Weights of a small GPT-style language model, trained from scratch on English Wikipedia.
Architecture: learned positions, biases.
Each number is 200 + 40 x the weight over its row's rms, rounded and kept within 0 to 999. Layers, rows and columns count from 0. The size before them is the row's rms in percent of the matrix's.

# layer 10 attention output (transposed), 64x64, rms 0.185, rows 60-63, columns 0-63
120,235,223,170,180,166,215,101,191,181,149,193,246,198,164,208,195,192,271,220,158,219,212,203,180,226,257,192,169,205,249,156,208,109,180,189,136,209,217,232,164,243,277,199,130,148,157,189,203,130,210,192,136,158,207,206,195,190,211,237,267,245,231,183,96
084,242,207,111,243,263,264,236,246,229,337,137,156,216,169,174,187,176,261,201,148,225,214,213,172,156,215,175,165,229,214,248,152,147,250,226,201,150,192,205,216,156,212,184,187,170,168,240,147,235,159,205,258,214,195,228,207,153,221,177,174,226,190,250,168
047,219,175,262,159,184,69,232,228,220,167,191,194,130,219,261,211,189,187,202,144,221,182,189,174,219,192,198,236,263,134,138,199,224,206,236,311,225,269,194,206,243,174,200,215,158,220,174,220,217,249,224,173,264,280,175,184,230,181,166,199,186,168,202,250
100,198,162,220,232,184,169,254,219,174,174,158,128,212,187,238,247,255,225,154,279,173,209,198,235,134,282,210,202,135,155,152,244,191,209,243,222,249,277,156,218,163,207,189,217,173,179,253,187,206,140,262,192,280,192,159,218,178,230,274,187,186,193,168,260
# layer 10 attention value, 64x64, rms 0.0822, rows 61-63, columns 0-63
095,208,137,153,185,173,177,210,121,169,180,243,193,288,179,230,185,186,291,232,167,235,174,205,167,276,161,193,223,185,211,180,227,169,194,283,208,119,155,232,265,210,186,168,225,231,150,224,197,207,193,200,130,263,180,221,205,217,159,132,276,225,207,156,189
062,150,234,225,247,233,267,189,278,211,230,130,205,162,158,195,285,237,181,195,158,107,228,200,224,166,231,220,225,231,231,143,204,242,182,135,152,246,241,180,182,188,205,221,205,192,164,154,169,187,221,177,249,151,160,194,183,167,241,160,226,134,196,290,152
101,224,208,182,132,194,224,182,188,211,197,167,244,187,146,245,163,221,226,232,179,178,226,235,166,208,149,173,270,110,234,236,134,207,249,241,154,255,243,232,243,174,254,210,220,281,253,249,196,124,216,153,235,183,207,153,224,132,168,202,177,178,235,147,138
# layer 10 MLP up, 512x64, rms 0.197, rows 0-21, columns 0-63
090,172,203,220,185,223,198,173,233,263,137,177,131,171,187,157,288,232,213,182,165,132,193,226,212,184,228,195,253,245,230,301,157,194,203,104,270,196,229,178,225,251,206,239,278,223,167,175,250,209,217,194,178,213,155,168,195,142,216,169,179,165,247,252,165
091,236,211,238,142,202,240,231,166,176,171,244,217,309,195,246,180,229,165,189,204,175,292,182,220,234,192,257,284,164,222,222,277,182,173,165,217,148,140,253,232,242,245,146,236,274,179,251,219,162,200,205,153,187,218,251,236,241,191,180,203,233,162,197,204
107,145,254,242,211,225,98,217,213,244,192,252,176,176,164,167,204,210,179,190,238,175,211,249,212,145,141,163,150,206,218,221,204,226,212,242,188,170,202,136,223,111,220,164,213,165,204,182,216,281,158,179,293,171,155,241,296,206,190,176,250,171,194,154,231
092,213,190,226,176,183,93,184,185,181,160,162,182,197,265,125,153,218,219,141,247,137,262,155,179,185,250,156,224,204,255,147,279,172,188,164,216,234,186,204,191,155,133,160,224,243,170,164,215,233,233,174,187,201,235,188,296,167,178,231,149,249,209,222,214
091,189,217,197,183,225,202,107,204,170,261,224,172,284,174,194,230,218,163,206,198,131,258,221,171,175,104,157,205,154,240,226,156,209,222,235,192,176,251,219,268,180,183,165,192,209,253,136,130,210,191,232,152,131,199,294,227,160,185,211,171,178,171,157,174
102,180,175,152,161,243,180,192,172,242,148,160,188,113,127,213,223,224,130,222,183,212,225,187,206,241,236,193,210,150,129,176,209,250,150,168,161,191,171,108,262,208,154,235,149,188,181,263,189,253,155,144,223,147,179,293,207,214,211,204,224,200,158,205,234
105,228,206,157,207,237,244,224,199,221,114,166,185,274,174,236,176,258,222,197,152,172,201,235,223,241,194,209,217,264,232,163,184,253,228,245,206,185,243,97,186,182,212,172,251,149,229,168,203,190,177,198,174,240,232,202,171,217,174,198,162,212,359,198,158
106,140,208,211,197,223,218,130,161,194,205,137,190,122,182,135,163,155,180,277,184,177,186,226,173,202,153,215,218,253,234,293,262,153,188,228,148,211,262,180,191,244,277,150,220,227,201,162,270,153,173,190,189,158,213,243,225,260,169,149,181,213,169,174,183
090,232,168,230,141,257,116,143,76,231,208,176,228,199,288,205,205,238,216,221,208,166,209,202,221,306,254,228,192,204,172,187,190,251,232,184,221,203,230,196,217,220,228,226,252,228,159,284,190,198,247,144,233,191,204,256,265,182,211,203,209,185,241,218,179
087,189,194,255,240,287,172,168,212,231,212,182,182,195,198,253,202,218,112,261,180,211,188,223,202,150,170,217,244,111,215,192,209,137,198,207,178,203,174,179,206,238,115,255,311,221,239,205,265,206,219,163,210,255,132,188,187,206,208,185,171,209,273,214,136
109,280,155,252,197,260,291,146,108,171,209,190,178,271,233,215,171,216,131,180,209,207,241,210,248,193,228,270,259,202,98,168,216,186,191,181,173,200,183,186,198,184,182,256,186,217,212,229,165,155,231,159,206,231,189,163,165,191,213,102,165,172,218,201,207
100,217,204,208,164,274,243,195,187,158,227,199,216,191,151,195,213,291,210,235,180,237,289,151,108,206,155,199,157,147,221,201,175,161,120,294,239,131,127,156,159,151,180,238,150,180,165,251,199,162,226,212,219,217,185,215,196,208,221,164,231,192,196,223,216
110,213,207,176,227,175,222,191,176,232,205,181,196,173,144,238,212,160,149,155,162,291,201,195,123,197,215,214,180,207,188,249,216,195,180,243,182,271,168,99,146,232,225,122,217,206,195,146,206,189,223,237,154,204,205,292,251,263,243,172,210,299,215,157,195
092,205,178,263,177,233,205,234,211,206,234,185,154,255,236,212,245,149,242,254,170,253,241,164,212,153,188,216,270,146,170,200,89,259,158,148,253,151,217,239,257,137,201,195,234,174,182,219,300,201,193,206,148,190,180,248,219,204,156,223,213,221,210,152,232
100,198,293,155,200,191,267,182,264,116,237,187,203,189,198,198,177,317,149,247,192,145,211,212,203,250,212,225,196,153,186,200,232,214,132,165,159,99,236,193,176,228,123,211,168,223,193,143,206,163,166,180,193,169,199,188,160,213,267,221,191,247,185,203,196
098,178,227,183,194,143,110,233,193,192,208,177,205,157,205,253,179,247,225,225,238,233,202,170,219,128,178,236,268,305,221,173,262,197,149,200,241,231,201,153,191,308,219,148,181,214,211,169,242,184,138,237,210,221,198,175,202,289,195,155,207,229,191,137,222
097,233,279,214,246,276,237,141,200,182,185,145,174,280,139,129,146,130,154,157,165,185,214,216,218,276,196,247,191,156,218,195,170,218,122,179,202,171,239,218,176,253,195,212,188,149,246,151,194,171,147,182,172,206,177,188,203,194,260,225,198,180,246,162,260
096,153,142,278,244,202,177,192,189,287,171,188,207,219,204,243,188,137,192,176,194,171,177,182,250,217,177,188,182,216,236,228,150,158,165,191,179,254,185,169,254,287,242,185,95,225,209,239,219,194,182,240,210,215,94,235,205,172,223,146,200,228,172,116,230
088,265,213,180,202,160,211,123,133,187,174,175,181,165,216,150,226,218,245,234,226,145,178,236,146,269,237,204,213,209,192,112,241,153,206,256,170,235,180,138,246,206,184,299,196,160,167,185,138,225,197,251,190,149,208,231,219,135,168,219,193,212,226,275,232
117,267,227,282,203,261,131,234,196,150,192,242,198,223,242,181,257,206,136,186,217,212,177,225,241,241,190,193,188,178,150,174,170,119,241,158,190,189,163,249,183,223,206,182,180,290,176,249,182,246,211,226,195,208,170,164,211,133,147,193,121,138,151,135,211
090,251,311,165,145,152,166,154,178,126,168,211,152,267,200,188,153,176,158,170,216,210,233,218,282,264,211,224,199,244,161,190,160,156,207,182,163,192,167,173,173,201,237,237,265,147,202,169,156,216,128,244,176,175,199,215,239,235,203,239,179,180,254,223,257
092,235,75,119,220,229,181,185,151,208,184,191,133,176,116,206,101,237,207,156,151,214,175,241,198,194,166,231,259,208,185,212,261,222,200,221,209,246,217,216,217,221,210,220,215,184,180,214,172,243,191,121,201,176,184,166,190,118,179,192,196,204,285,147,203
# layer 10 MLP down (transposed), 512x64, rms 0.0382, rows 0-21, columns 0-63
088,259,288,203,177,175,135,183,174,195,128,193,275,212,176,195,226,255,152,244,227,181,211,222,235,239,184,238,157,268,220,166,246,192,247,235,206,258,177,203,191,195,151,241,214,272,194,221,237,229,178,236,193,325,227,216,221,177,174,203,210,276,238,168,227
106,216,236,208,166,238,171,182,154,208,188,211,178,220,192,163,166,284,156,193,210,172,184,132,187,222,281,187,244,217,137,241,220,194,213,207,184,240,116,226,134,182,224,162,198,192,183,222,216,195,154,180,244,163,111,286,131,231,176,150,170,235,176,108,241
109,123,162,218,250,276,282,140,243,183,153,210,179,212,268,231,229,155,192,186,149,167,202,183,226,178,235,215,206,218,279,289,152,276,178,177,143,177,216,174,286,273,206,214,168,249,198,194,204,177,180,172,176,195,211,261,178,189,168,184,224,238,219,220,209
077,179,172,176,162,241,224,200,168,224,240,174,303,193,131,218,263,200,182,270,198,244,136,185,229,152,189,281,189,162,85,252,187,236,225,236,198,196,175,164,179,282,185,235,174,158,231,206,173,186,177,230,233,151,161,205,168,210,258,192,234,202,236,149,213
084,130,152,222,188,226,156,261,235,176,179,181,229,209,149,225,222,238,293,199,201,198,289,267,211,214,208,208,285,167,199,212,172,230,246,195,232,284,199,128,236,151,222,192,209,206,185,219,218,172,233,277,203,195,123,256,167,211,177,175,217,199,247,163,134
089,189,167,193,213,163,247,232,288,190,200,169,149,209,265,186,177,213,237,186,172,149,165,163,155,141,142,288,201,205,219,205,187,204,208,245,193,197,124,208,205,208,275,247,176,212,232,111,231,196,208,183,242,102,246,130,275,179,161,186,161,206,190,212,196
111,223,202,190,260,252,124,255,214,164,271,130,179,197,232,243,225,154,176,240,265,205,213,194,233,220,163,190,242,100,127,267,170,139,228,219,195,203,210,210,209,155,258,216,271,165,218,219,192,216,163,197,210,263,185,254,177,224,207,181,210,157,125,165,215
105,239,208,243,238,214,139,143,214,209,231,183,204,200,188,217,193,193,203,218,211,172,185,153,212,232,236,151,145,216,222,159,138,228,196,204,232,115,274,182,156,116,268,164,176,256,236,259,213,186,162,208,156,82,234,198,250,180,211,162,185,203,122,227,240
075,210,225,214,242,209,243,191,264,244,217,230,249,219,224,180,93,182,198,169,201,215,218,237,204,65,126,199,132,213,270,225,172,196,192,256,214,197,110,214,156,162,222,246,208,209,218,185,217,209,165,221,249,167,201,150,236,199,242,135,185,172,151,195,196
079,251,171,230,198,198,181,170,192,173,138,177,162,186,216,257,174,174,222,128,204,214,249,175,270,222,177,184,150,232,150,236,114,223,241,214,196,158,251,208,151,128,191,267,133,169,167,214,247,205,226,276,198,160,177,230,180,138,231,245,201,183,197,276,134
120,206,271,218,158,166,155,266,247,194,186,258,182,188,252,155,227,167,168,253,144,164,224,164,162,204,164,201,131,206,295,232,252,231,213,183,236,175,261,113,219,205,238,213,220,210,201,174,194,231,256,257,186,136,221,261,138,230,184,219,134,177,215,190,217
101,239,273,186,124,196,212,176,226,197,209,180,169,241,201,264,165,159,222,198,140,208,256,199,218,190,145,194,219,194,177,142,146,227,165,204,252,171,166,116,139,209,202,214,147,221,213,231,176,190,197,91,161,238,183,132,207,277,222,162,196,135,203,269,225
130,250,240,269,247,233,254,186,232,153,249,203,224,142,218,193,188,213,183,232,178,133,227,190,275,201,199,148,197,120,204,247,180,223,235,162,219,184,242,195,272,176,191,249,216,273,175,154,224,226,229,181,260,257,181,132,192,202,171,207,183,128,278,259,186
073,220,232,139,198,199,179,234,232,187,146,247,288,180,122,191,98,203,180,219,265,215,242,155,166,204,185,222,219,274,227,197,210,162,243,161,149,225,166,250,229,195,216,187,274,162,242,184,216,183,211,166,198,295,167,134,166,190,192,252,178,200,202,252,159
096,207,129,248,203,126,210,174,218,292,253,217,194,201,166,268,266,153,201,188,170,186,158,173,190,123,203,199,183,194,236,200,215,254,195,288,223,250,186,205,240,149,255,175,205,206,164,224,211,153,232,211,210,156,255,132,247,196,180,92,181,218,211,227,216
111,217,234,239,203,205,190,260,224,216,256,164,252,184,172,239,151,228,258,243,198,264,239,259,247,198,231,184,127,204,225,208,218,225,197,209,199,214,227,273,225,245,243,134,188,121,223,170,214,185,164,145,226,185,206,223,204,179,149,220,112,274,174,211,97
101,245,222,188,148,170,156,218,266,194,251,216,223,136,237,254,201,220,262,196,194,265,222,168,185,220,152,173,151,244,225,230,208,203,261,192,191,277,197,123,279,154,266,136,209,226,172,247,159,201,249,179,167,184,264,160,185,260,236,138,213,179,181,177,188
079,166,189,115,174,188,180,209,246,252,184,234,178,194,244,144,219,231,196,224,240,170,112,277,210,162,99,190,226,181,190,143,233,177,177,203,206,218,107,137,174,212,243,191,206,277,189,132,249,240,224,209,206,193,238,161,142,156,198,208,237,245,192,175,171
083,223,214,165,216,155,119,192,256,254,178,156,200,251,167,238,212,223,180,171,102,226,188,182,188,241,264,270,231,195,190,148,175,255,118,141,225,194,242,169,176,187,233,168,229,242,186,265,249,214,259,196,188,178,209,206,212,173,172,240,228,125,127,165,184
153,221,183,169,211,301,184,223,245,151,183,213,175,193,202,196,172,232,190,132,229,115,180,171,234,171,213,198,293,251,147,237,218,181,181,175,195,187,221,213,188,195,239,258,233,124,161,111,251,168,165,181,169,241,125,151,233,256,210,152,159,207,183,221,242
085,169,107,232,166,252,170,216,264,276,274,198,189,125,202,259,249,181,215,216,180,189,175,213,155,193,191,185,256,162,204,159,205,223,122,217,134,142,215,179,215,241,246,209,189,202,184,251,251,244,229,194,211,233,181,190,105,213,220,213,253,131,189,178,161
097,182,193,204,246,224,247,272,172,255,169,204,241,226,166,268,227,177,180,198,195,171,182,194,197,268,264,186,136,234,253,170,143,233,195,127,187,233,185,211,166,164,202,179,176,201,190,195,195,222,152,283,249,256,199,179,218,222,217,175,240,146,282,306,256